{"n_layer": 22, "d_model": 128, "vocab_size": 1024, "norm_eps": 1e-05, "positions": "rope", "rope_fraction": 1.0, "tie_embeddings": false, "init_std_qkv": 0.0368, "init_std_o": 0.0, "init_std_down": 0.0, "optimizer": "soap_variant", "lr_mult_up": 0.861, "warmup_steps": 200, "batch_tokens": 131072}
Each number is 500 + 50 x the weight over its row's rms, rounded and kept within 0 to 999. Layers, rows and columns count from 0. Numbers have three digits each. The size before them is the row's rms in percent of the matrix's.

# layer 17 attention value, 64x128, rms 0.188, rows 0-42, columns 0-63
102:386481503499451552509506473418571453497443569474457442471470516383490545402515587560521512524494503441557525580526503449530458522483445396555527483530465477468486416487368417477434476582432535
106:565525503512522337456452557575526465486428533521479431497441531581497535511573526523488520478477481516457505502521464456504493453491442447536464584534439531516477463528500524533500506574455523
101:609569428547498444492492563493518447484437476496441586557523501490533534442505535492517532457477475497564465502486492449381468499439505470444549472475538533467471450449577526466437522520547417
106:482406490400533555533469430497473466474510525534481515508435513500546468532395483442527411577365492437522464396507565407522514435483498450476492443501490477540513513501507508417455551563480563
099:534507491440484446449449625477473437498458513439485513525439466472551479527507424504502515485552570548526533519379486472416432463528473493440449553481546476494409595446466512517556530504461485
091:503495469430514519361485461509473497525526481568541412604478583502526488511534599511535400476399486491491541408517499503483511513434488508514515540498452578511447522478518468494495530467482485
103:512525539560487418511481467553550451423470525478469432479470408524543516537552595394428484435474537502423453556536485548538529563512591569541445479523527491390493515450529571466489574381503540
107:462478512536475433550593600508440478639498531522462547500448453494519534509459480564475505497491549507467501435449457560535515511552566464461421491462478494529439438537501429572469514581479435
102:555488533501450457454390474453589508536510642466510544511518521432514607483410477507467452532460482486503416516476479413496512524643435426398532501527532442551474463549617519535522494476507468
110:522477591503508547433457516545492473568496554584469397532442563530474476477457457501505515581527518587510459595420468486445488457503608521444501486501562488451516414499484465524483502504372541
096:527505494526459539540420461632511377516478539513469617483496522488550525527551565480546421449518539507551462452462559587448544501490462453503481408440489463450586506505469496535561496503512442
103:476512575460555482402454520514457490441581441464564535441445536520558496486519546466518577513532345494554530441407602536481483489407511569472542486507485510507526361580544501410487450537540536
089:440507463483514452539447493487439548452579501617543366508518494507463413560562466490531567457521548466473466542493503442579579529532525440507474443575468386534435481520458580518424562493575533
096:613466521473553491550488490416441500465486526546547469619519532489572447519514512453457533496544463496488516521579551485487424481554377411592508527506420490431445526443437455476535464418509518
097:505496499495453510489482481529539484478541541472501457498487569573546424506481421477545458537515464457488528466481534501416474506390525442547578385583551488545530547527496512379485481536463465
111:494598535523566520449452505456527385487436507432470470404585584515567433612491549456521421486407511389459516505434474430448476529491519535483564508515389465529516500513542455514437510469462488
103:566545571512474483472503543508480485490571532514530482487412441502424525441545463460512464454494471506445621482464511593567413444533546554530548447487416516479550453473499446549442503510559483
105:479535438453536508452434499563498506436437500500421551499516459585473433580500532525452435441570437506509489489550553498534560461497499504549530504479513521527432504527582521459615615618475526
100:510493415484520556404451506559562477505429544550541419504506494524494418481597523434516503462537430548485544484473517469530517526565489496485442485455491503502439541484535550526407508453504441
101:525522458486465464498511556589554511565460493495526524482468526576497487566410541496411586447554561479447487515406450568424488404459451553555444563477544485493383558530468498554477460523382468
093:411458528506481556545504585459439549435452412450568549517522495539570456513474483556507495490476505442534564516516453557523450484572446560475429482488488606472439474501541478526469430465469558
098:523488515595537531464561552606598515471508484449514458477479617575526446477590454407499416476510504486468446552458490440451527440444506438539533545463572512424428543507459430481563555569508525
092:424452460553483484490448500467533650443505521495507536470476554562479532467549481450581555529477493484558412540463481545568466508541435620551514571433601549440485529515503521382551525453495559
108:476431481468447498549414522554471464463512574466542598471529587458499453447452551533513508471527499509464476471591514515651509421465541467499499517579387595558484462463472451457486487448510549
104:482486531499505432495455429452537548539484547480560506550554519483522418474527493549428427536628462417560496473470494464498524481604546532456476406476451527616530534397439532557512548503440457
101:478486577527498552527528516503494475471563501430545544505561520511479506495539491496549554498605458543573466486545527488505460523498555481540474444541480550461482392487502457559486568425552414
101:430505442481525535629542440469523539485447536489504515482436493508543484511497544566506572518432504418615542468521540458490520484469513429541493557435442565488490517478491452565509420445438507
097:494519450509628615451468497469483527459462477489516547477539534494447534568567569414452564485513592525406525534413442444499508570474396512409377468476505444478553574548540407505491534531429501
092:514426512513448501524543500528519523535561541396448533535536541499461504513545464571537420496455519494473507493428512464607461468457422498496462534598501556439557483606429572582437586411543532
097:423507527494378483535577586451564536548530565558371448451611495519511531473503546518503611535535588507562481517477426480469465477537504581454479537490607436476522420473444515520466535508613435
107:444503425483503396414630503423443528451453527482483581490515479550540423506500477475564412408457551463448544501452496536560549525477463514436449523442535530576433451507565479392494451590533486
101:464482499413529524432540371573489479497461527445497443516509502499470444498519457560541515444488551533486551519432499462449515488566484560514548459490489613443470496527557521559512467635494582
096:504480519607507429463481484435488489464584530545546500562476487540493530447468503478467498458453568508443493436493505575484551543586451460577460556514529560490555523482586476469553459660505511
101:502445484517500576455559549487537510480484488496437410509492551599501505496485486538437485441516455556562485538553483467443424500499446472500511577474528495401557475539492535607426399483561564
097:568510459472538581526572485428492585399514507582471432562519535560534504526549504451453490467577510475554513466486509595516387464587509481520565501509538474451529499638450419525501523512474437
093:470577556524450568381458519478514431498531570509476478581454489529467413455413483507492489484484488520533435496514583509436540461567452487555448530475512505537452485538458519515567548440513521
096:414552481545464504502474368580483540469522527592536592494604467488537543532451485467494602517490534470533536511466430485565492491541481518555367481423539534475557487497458481460519553552488536
099:565538481438458517463501576407477438509474498516461534548480551544487440465436615506522472599520489595493504566516442382511648509493476450485556486527509486511527504514534480545434541435502531
099:433495501428474469525508524484518497421448463487506467432507607520483545575465541506474539368474479552545516536558569497446506487437566477532452456404504507503521455560432459504490518529586555
099:576440590423572515563439460469509554459474503496510597445463459439493424541462514541579513443500581464496530554471520538534470530460511588512518528609434443406563524440445551550506385613504550
101:528461461523486394571456494470593481537579551474525475502558470665497483547537515551467531564516563473481539483449493485494391577476598513614493418482423497461449490482479517540473476550457517
098:565496548571515441574494580462494500496445503576549499397485439608510512521569434538472495542468564560510484394413527578505524525417536549497413566444424571507476550535591563529414604502515485
093:518465537446459426499575517501501489493585421474557504475496533408578540531487559473490535515506573472513537450553490429508516504496550481624512483417470502511470473597506557549519470525475540